From a checkpoint of a small transformer trained on Wikipedia.
Size: 9 layers, width 512, 8 heads of 64, MLP 2048 tanh GELU, vocabulary 32000, 61.1M parameters.
Architecture: LayerNorm before each block, rotary positions, untied embeddings.
Training: a variant of Muon for these matrices, 1016M tokens.
Each number is 500 + 25 x the weight over its row's rms, rounded and kept within 0 to 999. Layers, rows and columns count from 0. Numbers have three digits each. The size before them is the row's rms in percent of the matrix's.

# layer 5 MLP up, 2048x512, rms 0.164, rows 289-395, columns 256-319
094:476512499504528476504468482516498486504499491506535564516543577518554463503485490511530468471486495495500489521482499502469464519476476529479522499539476492476508506478470507425508503465481488
099:524537483437482490469532523475483498503523519516463495473473508502502475491538439548528498503480501504492483468496508503501502471484478484512517531458485467515484478471510498503479503512488508
099:491469513555450499463523461530554473521504496495476563525475533471491523511493479482462497496530470514506512455525482496479481486461498530488501531463475479541510500506513455494535503555504474
094:517495529517470495540512509515515570493504518462505501463472510541543551489488512498453514470485559482515475477478522527478532488477504499494495489519477465503474518509525534480493512499492521
103:524479510526488478443474477459523492511518533572457510526475522501492477480533556541494491529495512502514509490490489506497483508484514541514521507455540471519502479528545469513508515578522472
096:486507457539483486464475523506500498476487488461495450454560498466480483498480476497489537463476510500465483499478513518507508510514515516505498532549514527518513498469548486488481479451484485
094:475551542481495530481484501495558468521495451446507469482478498483520512462498471498482502501516452483486477490498469530521519502508472488504513514484519526496487475478551488510478502464490485
100:491502502517511474500558494515504482468499470493502533513498496505522507518468517496503460468467473521481486536507522490528478476494526535492493532469505466482498526511510479524516509502473499
098:521496444509544493501495473486525509475530471477507513493483456496490482473492521530475545465545541512521501470443441486549491532516516463485516500490434508479465498451492477472490489478474534
105:489470506505519455479491500439495567517480490500543544456515514468527474511512545507528509532514522534434511471493487493527514468504498493499522519513486495477473509516496521521536510478491483
102:537489517508511461506508499533489502461509519511483538469481527443473493496518511505528530436495515454540510523492505461479509481501500506526508530513549552521502484503505466489490515500501476
109:486497523504543520510483494462511538547510497450502489471454474467476484494488481496492504515479465512500504528509503452467495484511504508475521487541546457451460464514473489546495469496484505
105:485505523491500456493502467508496495517509532502496502520487479509458510452473527505484520488475510491506459478464519478465476463489535521495473523488493502543475498521518501428548487520472510
098:520505497507497487496498487473511479487537505537524513532524527514477513544486521478471500496478476525516519533536520483527527550496458509474518497476487509520485485520486493515471537472475472
102:444482503506511490549517463467534524552475479493513500484446509511468484456499476555489537460518454530539483467505485522508498538533539506485470516483558476518511511454505488483522456483439496
099:489483513570468514526528535518538537512523479491457477512473570489515514525498527500509436505518479487497530478509482482501520510503493504472493500455494456504482518473511457484457495474491499
103:555516483478485499491492528550488465500489503527538528465488513529497507531503492481506454440512488460428505510542503519487489469535475505514494470476499497513476486513490545448505511482502504
103:498502551517507515502477463487501503498507518502477512507521519517482502522543498525474493456513555483511525510500522530519536495501493505501479495479494485527486496556458504564578505447499505
095:503494523492518481475484483523548550512485466474482495523501470535507517511506528487484498538485456488543499529525484511498465515470518484510478509446508466500493499495458522503521538508497507
099:522490506491470527445514457501497512493523511503491469479474444523492544459514481493504531489519471543525508520485458506483488535510464485491499485475534560496452521472484498528465489479495500
102:523535527505492472499477507522499481498534501476516473523509517554513504501480546503515476467466506478490469525511485475523459512511454503490466513509480504483457507484513487525521506504501511
098:497479467476457497488566529516499513529519526495510508467529484502481483475456468489517487469509486502483421495461437468501491537518496532436513487558541508530508504471526518489499514453491506
100:450503505499485476510526498473484471524490492546494486522451501510475521494517515489497507494471480510490482512510469519448540519494493483480519514484512482487480460514499516525508491473555504
100:494476471502457510503500464498526530514477559532497488502471511488511501495517452523514495522487519532529495498509476508517465456510485515525511469520504483486498503492516470481511483472479510
095:521541504511506528494485508482445496482481486469478534494473495515486512538479518521511507481491505526517494541506494485525496522473533525485501492489467533523505448477537512535494510501477537
102:488522500511510486501486523460509471510511513475492496527497463517524518486466482515526515467501491481444490512547511525495457506511510491504492504502531521500509505454526489484528501484495508
091:481482483515465526508484516507518521507493492514544501524530492499479519511514491516477486547512514500529504501531473484492462454501525526490486475513498476498511518515521491497515498502474501
100:475498547541495480516496511499522500507495520524487433496488461455500506489536490472490468544469501485453468485493473539459501481482491510467500487503517462501533543473489447483481491554503502
098:503524506472493493526576450556521482515536472478472483467495465472472533515491498539502460513478497543528505473478481483527507506474464487489491486483495477485480495460513513505498531528523493
100:502497530475513516506491514508465498475521527496525478496503487518464520482525478532512484473522473493523491467469541487507523482474472474498511478507493523529514516460489483541517483479518507
093:476478521486530475511497517504485513483581470497536484496506487524514530484501538527510508525509502492482457522483467482475528509521439501527504524507480530510482480557489495513482443474546506
105:491484532467522487510528529514489512529484493492522500488478435479484465487512532518476537512474513480496499523496490467510484504512484525520469484499520510470554490516534490515496503536504455
101:543493482498512529478498491518477484520491499517540453553490533474498516439511522474492514511449492536499553520440488474523490520500512554529482467528487456523464478538454496507544479493482525
103:469538486503484504535516498537505519498502491511456544451478548477505530510525541493505470496519449459532492533475442514476495484541462517471502509479487500523509459477516512520482474465486485
100:513496493498471503509490549532460559497543490518513529491517503513519548507466550499478542508527482528526495514531516471502516488523504487481543464532488453528478533512503502453499489518549501
101:513502543526460495507498546458482475516526499533523522467500517509511481480494516473515490498496489473503521507475490522488491501478474513504499541516539538478510510461515523486479474527500466
100:452515437491513436438481475492473521512508481492502548522515518515446484481470504450539533489488508500510492474473498503518473476461543476484461504499529512496523459494499500458510492535528487
097:503485494445507481462513513558524530493514470516448559506476485489498476436518488514441461521491460481523510485505500503512489481490490530503527498491478487505508503486454507514556532423469524
097:498499469518516504479499493489519455505504512435507522538525484520531520486533481501490522469506495513493508510487503542484522519489532488528508505459472508552528506464507507505489511484560455
095:532565514478502533508515479471500480517473477492481498475481489479466521483518469519504484507450523473500522470489505489500563496482506478484472486513504513490452543451552524518545474513484502
108:539491534469479518513519500514526507517512517500506522459472501525514498511491523531498528496515456429466476501492515539512466496506477477485523505536530492521538493491518474494478503558490502
092:520513520541509467485530524535506483495513529494503504515494521504518496550516491494467562474470438491459496534478483494470483482540521465507557499455449486472498498505515520517517449526462539
095:520464544501550505472501508457430522510507558531497541553496459492517504506457539490536482510492491532478468505498491492502457525490512519507481486540507526521469499474492489511509504475483490
094:508472447481477486488469521473504487493542535576506485482501444486458508539494523495517481481537540534505502494548454505503506500538518470509501473514543512519504537510556519527479522502502496
103:506510517487519541508460499558503542427482527553512506497497534529512503492540493501496521525488481452535490523541492446498486511447561494504510501499526515537537507502510533487493536500469528
096:496497509489479519467478514499479524520510481564405468459481490524475486516520530539514493522498493484490459494543511501512464478475531475473482509507510517497477533480501563519457470530477459
096:511469436487525500498495525504513521510514532487482435468534494487534476492451494491498514509515480506527491527509540528512522482550511473471506520521527481497492517481504504473514535529483511
100:510483509503540489512514561530527528516473516483504490507499477528503456498514510493487499484527479478510478541511520477457496499524475488440486471569505495544511521488513513504499518493493480
101:515529527516498496470447513510464561507506488507547501483515505515497500506510491512487487475477498470543515486503480499493513496474507535475522506523486547575516538489507510513535500475499507
096:498474487528441513477499547496529496507466505490527489519505529523467478507529542478491492506479506512531475490518505499515479536473471492515486436534508478549510510530491436473513470496497479
099:502491487506500500485502494480503524491554525465524486489461470504528548460557505519497489525539495461536535509461491515504508575465529464490494515508506464500490544493484468497508489482511501
097:491562435500514499521485500471485513520537511472495516486533466468481491489501470541518483529489495490497569500481493446464490535482506485498521502515530494522515486464485506464460552480530491
097:504453501498478507482528453517504512518506480490456452511514511503515502515511520480462502517497484477515491445500487465496499488506476474465535439505536538522554522500513485505505468482488498
108:487500526465475493524475480501505507501513504500456523547530542463557519527469496528488532476509521453513464485495519513542545461441482470539497496498487488475472513528558557548506512525490499
091:487471543472533475474458481521529514492513510490575497510511487492499511522485516556516491517489536495521488487536466498478507514487479516445528504513464487494517484456466520501494540488477501
096:469494493526476517488472506522502483501524538505491467501498504498492519495552445495471536496486468497504440525475457511499525519461500479518539479511469495517523510496500495476497519457510564
116:504506503490518517508531448505493520516486538518476492501491492528501512501543493563484547500530502572474493470497487458509474525494460497491527512516503530498508470477467514509507496501478532
092:483469470497470507468489510503592501505495482500499506477501501485514539489480503497508520503477476520480497489518455530486460473432502487507484500506481470486513495499532536497527502513511540
103:526456484482486475481519501529492486517507483488484474515516486492497522476513505473515521490491500451458492494465462476560551450505466475512522487480510524521515509460461497538467527489506468
096:485513517520498497518496497471516465535472524505533542503450501466518479510467534483504522495481467496526479526502486537519494518495523519526481439470455511516474482527516507529546485462506495
102:493502533493518474461502536495526516529498495501498520435497496488438464501509491503484515498501508541496492491459488535471474479518486536530508463513490517514499497531521521464521511493531466
134:502511511446511501517482462496462536513509496499487449489524575518571485530496464530524494494484466487541475483468516484480451510524501474536490492525470555484484485452522479458522484457460487
104:521503511471422478520493540543525526469535493505470565484513486490524501513524487486508473484511468504488480514503493496545502462526481469483523469476453501452519503516501469499515506470469470
096:474515493515473529486503499493477500541495500521498525487503456503499537502530497513492490519500506483537476528480498499462524524493472528496513523483517489472524526510513501516492453499459484
098:478540501453510484490473492536493515485505494479452508510486543497489508456517516476529477537467522483489466525497505511525513516480524481490453502507472568523505509522499491545526508527528516
098:510507545469528479497466478515486500469498507471495505495496513459542510548492517503545475535486509435500479502502514491491489486474527534510450523509494475524480491471511506518470487483481483
102:486490528454524525442530466508489508494517484523507535524544470485478470507530458515473521524498510495500507459509444500513478508491547491502462486517491513500458461502519493458511503501526491
104:520439500490486521554530528516508501539534509497524483510523532503500484512501539504509477525457516495541501493492536516516493468491506537509530480473492506466551528465505493503510461532506475
108:460509463529480489541491471503492504505500513502487484487510496502483526505498482493505475530474462472476449467498497484509499471495485496512475474515522505482481535482523491512487492513460517
094:543514474480497511518460494490531531486552504544478486505496480566499508503517481525450499484536488530484497506488497538528525475494494477524513484473483481516493560506506450504488521464482495
099:545497469505510505487474505522489546475494519562495494499497512469480506474556508502497509480498533506497485489466470497481466514513498469495547511532479497443530558537459489508499473488465487
100:493489501504502440475514510514451512477478471500546503543511479474490518486510504463488473476501509478536518532467494484504506528502512447436472513485526516502545500511497520502494476449477471
107:468507483495442469515501481496510448454525498504519528478500508514489478506530466528487538533518496510485475515456507516513492491492508474468476491549505495523515490470484479467457507545548504
095:455509513508493533515448542481489455516499494505472510494481504542498486531519489542508524481495484473507499508483469502487497505485493486485484509508497524494520530526491517510509502498508487
100:467472471456502497491532481497527472509481503471532507532496497482485512505499536500466500506502433449505509483520488484475550522454495514536500481549470470496502461497502514455530517504538440
098:522516480499453500510513471508490479479519531498500502511490493476516540541499478534517488542511507516481554551502477503527524510480514491541445513493518509484519508501484519514462483511546493
098:477458520505493530493504523490485481481463496477472516524543481526504484498430455536447480545467477522507484473484472538537500509505530518456482484500517508522454514523510501487453505490487493
097:544494534504502489484509487436486530487536495440457495522523492478494516502445538482499456496442508474508508473526491540510551482488472501478531492488454505518501513450548507504488485460470471
096:469499533499513501561473488487502521488498523504482493479514501469511497467518502472558511496516476491513499521480506504501500539449456527532453468540494542490470497469525507548500519519511508
107:521500480479530511539499512445540498443469493487500556503475497485536512474527486494496532489515460505486495481499524474543510476508526523456503517482524486463493475503532495494548500504502534
101:502549491526489471462477493476510526499520555504519537470521444549444490473541477534527476493544489513461498543478524543468459506500521491488490480495509498497518501515519535473481502500528503
102:491509533512489486455497547492449474527484480529483502508487466532464495468499522530482476461524489501485501520454493486487542460486478523492522534536499504511511498507507510520483506515481519
097:521490442499493565458502485501503461474506504502462489499509525506514543508511512545534441470512425514448519479499468513502501488499540463486476521497491479509490530465499506469504492448487500
102:465500520513514555502524512478496473519511493526484453500509542499523446546531482485535489471542510479530519494514486491477488507518477472527524462463518474488536495491526525469470512499479513
095:495498509488504528444522496506495527510495471507482489517442502489529514516510522526499466478535479528516490503485469542516509514520489520531503478511512490515511483470527536523513449502489531
101:460486474522471501506500475564510523489509492494525497516507523523497505499500453494499498506469493483524495481526518549542513481502502513530504539520501495493499499494536503483527490534499501
100:474522536418461530516479565508484491502492474464512473496514463493475482485479450489497549501481471437511495505521521513458541461514482519464491514508470538485517503500486534478470484476462482
095:491489499493450484489529496519475452471533470520518509503496488484523466543488459510518489498475498509493507554500498511501519502494511471480456513497467491499468456529488511510501498533525534
102:539487521502507516511472566496527514506460482476535487466552524490474508500547476481520486483486482452533530530517471532446541479515499521520487516467480492473521519490508533502515508527481478
097:495491506477509526487497482541483449497502493467533507519468552501513503512491501555513513502482512499517518502498497508513511496464515560475546477514534550517545500536523528492538547538481480
103:475506523463479519482485525523512496498508516513488509488479456491524515470468478505469538515509501528531502541504470514579541496515470523499474517509462468526489478488512535510509552499528490
098:509506541518532523498509512471523526480476477494498471495520501491488465513471532469516485517481501495545527453506460529464456522478525505474488490480487490505537512449516506482472539476561516
103:499529501497490522467470542521487488523460506557487500496508491442512484525491465475471523527501507503507531550464511483473502474500510485515499519519535499525467524470493532493526492496494489
093:473518465518479526523552500548521509496508538484484504545482503488512486549473516531493503516503497464480502495503549488495524504505515527529508480501471470486493438528505486483528500472497505
103:507506515507476495482523507537558519486538514504511472492492528518497458507487512498516500527510526457502481542594543474520481478475508514517469427522471466530490510497522517489487494470452460
096:505484466451477512474532489493482470460474503477526468496506500535504570516516541493459526507525530501473526473518462491501540510476490498506524491529497503516529498474542475494504517483523471
088:449449518497531457528476501485558548481559529494530497524542494505535517474484545484495502488518502519523474478552483525496513477506509492504524551479476493502495486497553516489516512492489536
099:496493513479519544457515497485513523489479498505505520520487516486477509519523512511458493519508522520498484511488529470505489525485485478536538467502454522528532520519506516539489495511496492
100:511493478503466498515486496508495499477482478528525488542482495438497531527498504483482499489473521528517544521543532534523557466522512502477503533505482467510557521491514505485508456501488514
099:551510492511471508475524501442522555476497517510515494485495516539474483526495504500506485504494469473521503493533484459489512481512500511543501534526503503518520533475493503484477477560494520
099:477526565469469501499489464545468513548465485544506482477503505513483489480496440504464447491526484501515513535479491492534504459459518484518481521499475484496463495487528515511504513481502510
090:521493519481499506511481499496476477515469509491523458501483498469464508497556470492493516555505477525518480497491454494523480503529500514509444491441491458484515546495544509532502469487525485
101:538490520477502480508497530497513521516516495520518473495487522483487456492506502524505482525450470494527487510444443516491493491503540489459482484523491516555503521518450544545511459533491485
101:557543503524549474484551469505474525484483493493508548513540477499512543478505494517517519501526480478542512545494524474522500542501514484525536494492496543504469475504487548473516500475507510
099:504496446514490487532478455516479487532514494502533537493513551533496482517524500532500523503501504492526495463514566481502511518483475543472488484510471512539496534531478474462491466520514511
101:505557455517496467494545538560497500511528482516489531493459464499511491546465511507478475514509468492469461502470489549497506510473500499483463487538516547499478472487508510506492522506481522
094:492453539538501518498492524487505544530535486500531492492500505490501506494522509522505497486481536499485501483469510526491496477474482498451520488522526473536438507448551509483486500545471498
# layer 5 MLP down (transposed), 2048x512, rms 0.0973, rows 289-395, columns 256-319
099:502490518502520510514509472500528508483521533553511472488468476469431532517513516500475538464498519561519517457509502507513497501497486511538517483545462547471523518484413529545485437485523476
093:517526569511514546550429513463509476473504518529522503472473494564504456509450554474456506544527535470547494496493489479488490502504499513512453473523560528447467464536521538464517513515511468
100:503500487498490515472455489468450517513517514526531499510485469489507487490498525515492501483457511516524521507472507496528495519549482480508514496536517493498479472452477469484538468463540515
092:518524476471530508456514555483515475519530492534496493496529469508500503444546506491563497479465496500456514517500498504526554533499564501527549481456503496494533531509518446537549469518499473
103:482517493492498460459512473511493515468501491474508533513497467524456494515498472491492505462514515451558467539458526476507538564467473502484542552490488462470553501494502486500496520501447515
090:559461543513501520504509489466458533505522531518493527538450515497506497500534517485551466504471482491505546545515522500507515503494507518539456484458474464475512523513475508498523526558490514
095:511478478514520500512519504529464497486486518528504525522501514510531478538483518510512491491462564517509518481487511503466502490515505527516494498540474476531529555506474459508530502517461501
096:524456457514508499487499483519473543490476504532500500492539513519476495489459494545453542510529476501481527496493483519453509487554508458518546473495549506522458507519460522455467479497512481
098:515508502440507510523536502500449528524484513539457510512506552480542486481523491497463499495467468529511501544496516486462512468521524534538474516529531513556541510535496483505552517532450519
103:533527511502538479528496488488533479511527500503513517483512518506499497483506547485468521495518504510504443504507513448490527439501487464489527494481471449504538480499485481490508545484452440
098:518445485548513492481517507485491479489491525533496478498521476532487512520496457489473480506476501510451469454507485536485496512490460451501509514494504468506471492491451535514548469510472517
106:486520500488517545530522500508517489494490505459446534540507515493545483504493498518494463530517485464469504483500496536505463486521473497494503511514519561491482484490487531488524479488445494
096:526547495515488514472499513494499485488494479509500538479473500448524489526484506530464502509517519504418512506503466479507534480469448489503455514515528525461498516485520522482402498522476501
095:503506463444485508518531482542517479499481497505515515489496466502537534475460465517513478490517507481496541477456470493495528449482498542531506480480488495481512545456538474488539464520540526
103:513491514460503510506483506509482490491532507512494536471495522484476458542494509506479543515454471481486507528455516472533514501494450473499478458506457463519525517529515498506413528518482464
097:531515490486504506471487492524496461490452492486516521496559469511517501486461499492465465505543541516481535561497503488520511493490498459552516516471526516500526503444488504545501481532532505
096:473510519506497478552540480487500573519480498482472489551492473496561514475519466541505533557476509470527466461445481553515517484502486515493492489546477531524545480482498497540453520501482493
102:518484431474508503481468536500528469486521514456569485547530491492502503468487550479537493509523480496515501482463499467503501489490476506516498473537514495485505525496472517489492506480453432
095:541462492529530539538483484474512460514579533520529503540499487495547531500529497540539514531516499473444538459478507516514483480500476524542490495537507479496475498541483530523489447524514522
099:510533467492489487476530502530488481472484526478502513534499526515529464501449506515514455523527528485484482445482499549511505506502530504506514465493487503467546519524511522493501525486481526
103:501505483498497505531528525506511516520529475445510500512457485477478469515542494504467501505499500518509474473504518526464526513522504485508530505509510450468548462547508493474459563432504514
102:445504475500539543515537500514489517470489525464500494498485490487509515450525497532532518499475484509477493524508510501444479485549474537523504501497501532450481478504460486489507464468500515
101:541510502525528519490490526507435508512527499497483546463469517496511511505465504436471496488452489471492531483506468477517455483521478501517545474500530505508513529494503483515515472496431484
096:490501514481477541480495523475476517500488515477500469465496508515508536517490532520492535563514498509512506499501548475484513482510525458471518481468504481568486498505440546505487513481509503
095:483528527471529495472477497505520548490504507488520485532536535490528537507513503500528554509516490505519503514496568517506500504515501485499481452521470484460471546508504480487518481498498508
099:487496494517452517459513533511492473489484479520473478500499524505500486468513502486504520498514529500461503472464459485486511537495490558501496503460460487492486492526505488520487471501477533
100:515487507480503487435512541518488500517506575525492487486470481515530509494505448481493494487492471513503484519477452490494543496507440472490491546471487496477495543523478557514505513489541515
103:531513466458528520568485477509519484462490427526505518516507494552538508525470449531516523464530496509493522482522535472571486521513490496430494536491517548487452495545492535520522546479539488
093:484453502492511534492456551434475525476481514494503545526504556508529477500511517481503546489523520482497515513527508514482489480533526487534500527524540505483562537498511504507520486483456515
097:472534461507454471505508481501529471512509495500476560522493506467513529478499498441495556527457469521494477516545503500476516464531488499505527529493476470445464516516495520475493486507458465
096:524532479511467496494487521507515538509503475518506481479452489519517518491511509512502461484490516520497447535475516525491525461508486491488528520547483511503481492508498466513476510530511495
103:542539491465510527510473505539480528497526476547486509521533494515473483485477521493489502509458527489548490503489517485521534501508528475496515481515484477482469469521475513455496493483456501
104:499510520515490457507493494519527506515539519469503532435472482536500480448503498487516510484479521510465519499503481493487488488479506509513524461515513508499521491517520510477499500535554517
101:550479528507498499536503510502496470504515530481541482491490479500477485502479487511518494481470503496462488468562490479590489495502538490483512517521530498525508504497537448523526472472549500
095:511516517500505508504476519482510471466531476515525478482461489497512505491461544465471515539509506503499504520508492513536459509476500525522524549499526494475488522503503486518525505530481493
106:492488479485484524484512495478519503501498519512536480530500480456518543517453512525527489498509515528515508523514467542497501457489490519487459472470508481505491513494525522475532509463541544
105:501489522445518493499495531505548495493500504538553491527526498467533507492506529548456514504494441497527564538466513472490509453454496533499503532496466520500531469501487526457502530488518536
102:464493482521497500486466494491493481527502536491499440504498545501538513555474534498521473517502488520496471484502502507517496476483500477527491491455497525493549465506550516485491477525573463
100:545436529490497470518502517497503504510538502539506512447495510497525489479463499529498509503488500525525509507470495463478505470491497509468476529516451497514520521531506474492516465464457525
094:501543452474498531498487476516518508457520535517494487516485499494489480565525511491480489511535509554492470504534530535517462513521535469472492491515494499494494441475483486521490525481501463
102:537458493468507499502495511481464500519498522495481460490487484519502495498507520489504507533474518547470564531538483475518500492498542496499478535449466465489525467460498461505457517564510496
094:488522477480461485451480465513515475533502477507492539497463510467501510499510469497458457465482482501556470462519476512503507483505545507443508479489491499514482449535501555516482563524522506
098:479515492529492486510483502509557491450520508454495505463527497539442498515540467495505512482470494509517499516473477512499513524470490469494503507479480497521526510483489557518508472492477499
088:460503468497517510517508468491537540527472484465520496486533542482487545451482481518501546523487480500482490536470478518498518530477481528497461490495458502539456493488416470481506504496537490
103:498526506500472468519551590469440521490509513523496494499500473485509454519505476448512527486483458527468521490473502508490442526490527478495498500487507477493479480506484548521443450502516459
096:491535510528494505523481514531510495484504534478521537497517513520500457498476499436463517454479505505505511485498507503491499522507490494520507485549499504477522466513518497479523483512525507
100:507534491510465536485436538466493475517488501511519522518517491488498482530570520517472507525480511500520483461505523504496512504529496475492502479452449522490500467510501475461481465472509516
095:490518494446488522474487506528497453508502511520520480529500485519521473510486506484488491502499543510513533480455498507522506541462505474535494514531470502518536482499534516473532500497455496
094:466507456515473463493512489502570499525499491524463486489482529508540523470598525497508511474464485504432487472467443522499502484502481514498480482524487501496519489489501445441467512548486485
092:489510483481498473490481492493482519488548510536525528460494474462534523512491468481503502494546497495480540515523486488493506466490528517501501506513451509462530473472520570489478524527512471
101:493519529486468517513505480542476446503475480507508523493534489486495467540456496475502503486446479527492463468518525499494494446485481558465486516485545511486510488491486502482493493522494480
097:470497494523510503525543491501517509455519502526501507493514484517491529533515536494490486507473499498507456509499551500525471499511498501509521476483503507523522521535540495578490464485475520
091:520528536493504478518460528527533499508471514487533524462489531504466488442519502523509531485507568515495520544495522518483526491484488521511461515492525485484485504444503496474453524528488522
098:496539497465540495487488488523515496476481468518521513525523521522463464477512487489487471526538497529515496464482509490520450524541507498501509478521502473511510495508507483480517516478464495
085:512531453457468506512498479503503469491478503516453474454495482521518513510476502484516507510500483523451489496486520480516493517554526497524477494506505520501508545526522500535549444522527469
097:488499544474514474487555475496517445492489479481549513482504465489463497530449504508549463515524503485534504504528547483489509495445470482520501511480483445491481535529532445516494516495506508
109:472501493521507487529535501492487504547555465531513492554484521509506484488518478505534489504504509456495469483466525543474520546485485472454492481478472482504478535481478499431475463511495465
088:546492507503515497502501487451417507425495523493485525497517502506479458481513517534517476450509559485551513438500530462506552551532512534526497490535456542557502511509478527494469521462518518
102:488492560499517475498480491460474512515465534520545517487499456494523452480473484494500495506502499511499500509503517518463488541494525453547474474500493495491462444476530497510505515543512512
093:533511499480517542491494507478498507517513486474481472508516453512516524518506446522500502506505504486474552492515488484507499476467494477447546578489496525515539506467524467467476517497504479
105:467505511503501512493481510486541470484480514518519489517517507448468453468525511535456543498483502547519487490516563468554443508493470548490523514535470452560531513513473519498508517477506471
111:489496510508531499496492517517511506505481483503499528466543479501513540539488476504510491449534493493505481506501531522486496487456483494511491478553505530509478481481478494473459501510425487
103:480529453447516498518493464462514462514514485513479477531465532517488486515487529469475499493523581503521476497508487515547434521493527468500477514469512505518532483492519497502480499529515518
090:516482503535539524473516502551525481511487487488544497483468532523493502503438521531484499532522537532521519520510527491525496493550539500502498473547478516529466488507500507475500531452513536
103:513486430496529498453569500500494527474469464487521481514481521505531523487529529543516530445499476542494496529506538481538511513553518492544453529509501495467470515503508470456478483502558492
103:524447528458521482526494506514582438467495508504496471479511507548489516480560461499472506500508512585524548486492490514519525520481467473528484528503469519526530512529499524555493498457468516
100:515472552483501492576489484460502504534482486485443530492506545543537445498515521500511506501465511463499503521446499508503457455485476511478482471480496485499512499518500497509471511489438495
101:451500529499527475513455492482483501460511501488497540534475518487492488456474477484450521491493471529475510492513534487519511484523518496520542461544514472522502463505502491479470500436508524
109:479509496534461515518490487501551532494477478479449511509538473524456491531460460497524498462526530484509539508534483509472507481504529510515496480482505526486478491508458505526479473514483528
093:491479493525500475484566499551512508536476502453509487522481545495488511458496449496501496565498478490503507439541467476567525471480504509488477464483464527481537502495516516479518468507488465
100:473510538497521448493494533475510478511490490483507472512539519509519544522460465527494459485518482473497531463523513536477516460528494533475485511480529529486485451491521492487464493495490469
113:477537498487502522503505524487531473498534541502497502467503488475516505510467505535491478522488468507476486495549541560484486501487469570511471504493492476529439520508487464499480473527519438
108:479484527465509490540497477503497488477495500514516514521491505535459485526473429518475495513566479505486524501493451507454517542492519469519533483469512504587500467493508483545507502511458495
100:504476504523483488517499523518495548520511497500505488494515515493486486513533526484556499485483535513525576518497532493500541519480516539524499515482552470464548503457476459485534495499506453
096:497512484495521482453520489474487507492497520487527475521491477490501488484509485510519497515484536514500518527483517487498472489466473505544472465521471489511544517478565471470448520495508527
101:478473489474470511478493456505498489507521534493535465547500449533520463534512468491511525515505505491477479475480502477523446503516482494517510497495498470478464535509540471514522502501507514
096:513505483512490504523491484499472517501535507528506519482454525466489498485529519459501520461525462483514546508460483482516526491490526487498512504483474506445484497495507518508520496507456510
107:505540478492525534507484463520485469504486479541502475526512499524518516485481512534474552470533491511482510527520508488484486494548496525486476505490496499475527556531522443493490557516537488
101:496526498464518505483540532519480490496505516501477493489523548536477500524471481523516496479485479494446517519467475490535488487561516533506500452505480510513512468513470493523481497498467489
111:539510477501491485507465491532478500482505490471491451501516477519477481511499470544453503492505482478479486532454525509476522478535520513465469530532502489525504502476518498481521499504470526
103:538499521507485488501537537526491443521540513547477511489461466461483527505472488474468519469479465503532481503546488494479523492463493511496501462486513483486520497479475510508476523539498482
099:509532518487457477484488444502538514486538527512463538507496541472531511513481500527523483491519539504520497527505469478474443509496504583465473528504522465488457489469534522481482508458502499
091:519509501511527507518473514482479544522493496489465463507461475542510470505473510477506545526479500467552471469503497472502512543495490540504470466502502485495507442514471508475498523534482496
104:504520497533528506469518544481502489516510471515509527476520510454474507515535500466504515500495510446475555512525510473452496460514492504511501515501504496553531547471524500511471481486531510
100:506516520478494444489516527458501505505488504484520467483503489489522495486503523491525523491464496556504498506503456517509512477466520459448504468535507528520520458520502489473488493486509499
102:525496482536523514501523504464492503504518500546485514475466529507503540522465522450468483493511507494509509504453462504474533543494483475486496468489524495517502490527491493487531465474489508
099:450501486491522467508487492491516559455532488519460543494503459489492508512526528469466522518520514492487545480516512484498489528496515487453483511490500501488466520481516468529521500493503510
091:488502501490508506517475479481519543512482529514495538483499528542484526453537530464460496493523491476448508469489479535537499511473516492505494510491509506513513476540543498464511499450482472
096:464500474472496504501515492526490498494540482499466502528472471497509470467438480511469481503497537535439472503498503505481489511445501472452512468534513495536516487519537515484509486514495487
097:466489515498520507509502508496481479520511459499482445472508496499495465447479494495472495453501465513481504518496541471514444508470494427549489465502468442543502494458494493517485482516468494
103:510479494495506520494495474523457507535468461456496505501496526485496508516497468534518475473479523523500463521496507492520471485494474466521486476512486455526475556491499522468517524455528532
100:480528503451488496487519455523461521506510524513550514532489489522523511515526467502449479505527505504529493421508577510542515501494492455451494485477464486484455494500511513485518513484502538
104:507455498468471527500491459501480488488462557489501460496497514523453498532497513541538475476451526513478484519517513517483513535485550464548534488479556462535522434537524460497543517516525503
087:478492520486481483485474505462486451513501491521545491471536502516473506426505459487528506481501537522549518464461452502520465514522510463469502514474485512545503501495518508488505493477484468
108:540495521502508486489509509520474536458481495515493517505500459457503534533473470481507494500512505483503505523539527540515510465528481489457495501488487479530554491491498572517504486538517503
099:530482528493525499497511505527486507499494494480497531509493525470528475503520516492501512513526475476514515528565543513493487513566504495532525545511509447491446518493490504491464526533501513
083:529554487473477562458571551555517484518464520516500559491453494473471508511526476501517485491493504494497491500483469503513496541484514532485493475481508497465508507508482480522506497533477488
099:498496478494501458518486504548515436518470525518491497513512478522484458494475489501489471502505503491454555531460508560533498492530519529455509483504522491531470480502499514487494511488488507
097:486506524483492490522507467509452512497471494475486527480527526528506525503474505493507530468516498476509512486521585462495470519488509504496482497529500531484531517494526482494498502477451487
093:456485500505491520502459491536506522510479486464435479487487480475502528502499504476543487495498503517493515561484488524478521509501487508473552495474500490522529475475547465513493513525511501
095:507515464528527515471545506485481457477487507491510522473507490492484534508531530460493525526501505515490490506511529523521488516529511494525512558513564462503519532508475470467529504532480489
092:527476458509474537456512507495515482481513521516496529505531513505521510517499511510452516498502492479557490487518526538494500509514511471499508496519482546493496475499475515534456510518537506
101:529527500483519510510495444536492532505524486497487519529537510504468463523500559455520524515491488476530508495489512513501471492455537499483517494481465519476439519483478485510444497495536521
094:454459502526511443507492497484469500509518522533511515513445517457499444494508506450491522519461495517451472528477485515541512501495474496454482511491548481539517507507527481522469490518495493
096:512486513505460489515476537502509480477492544492545486497495454477497492492491492450515498471547515518462515527535465526526490548529541462453504508533452488497461468489553534488522496474463511
108:475503531518476503502503519494505512492485505503523510519507477503489496530513525499462513472540478514486503514492526512506498521512475526501453516446556490522521516496476506494534460494581539
090:533498490495459496486514497515500473480492501484506508497485463512514494494488505491529528575531492555492484494551465498508537514503508534555524521448492528511542463526497469547545526512474501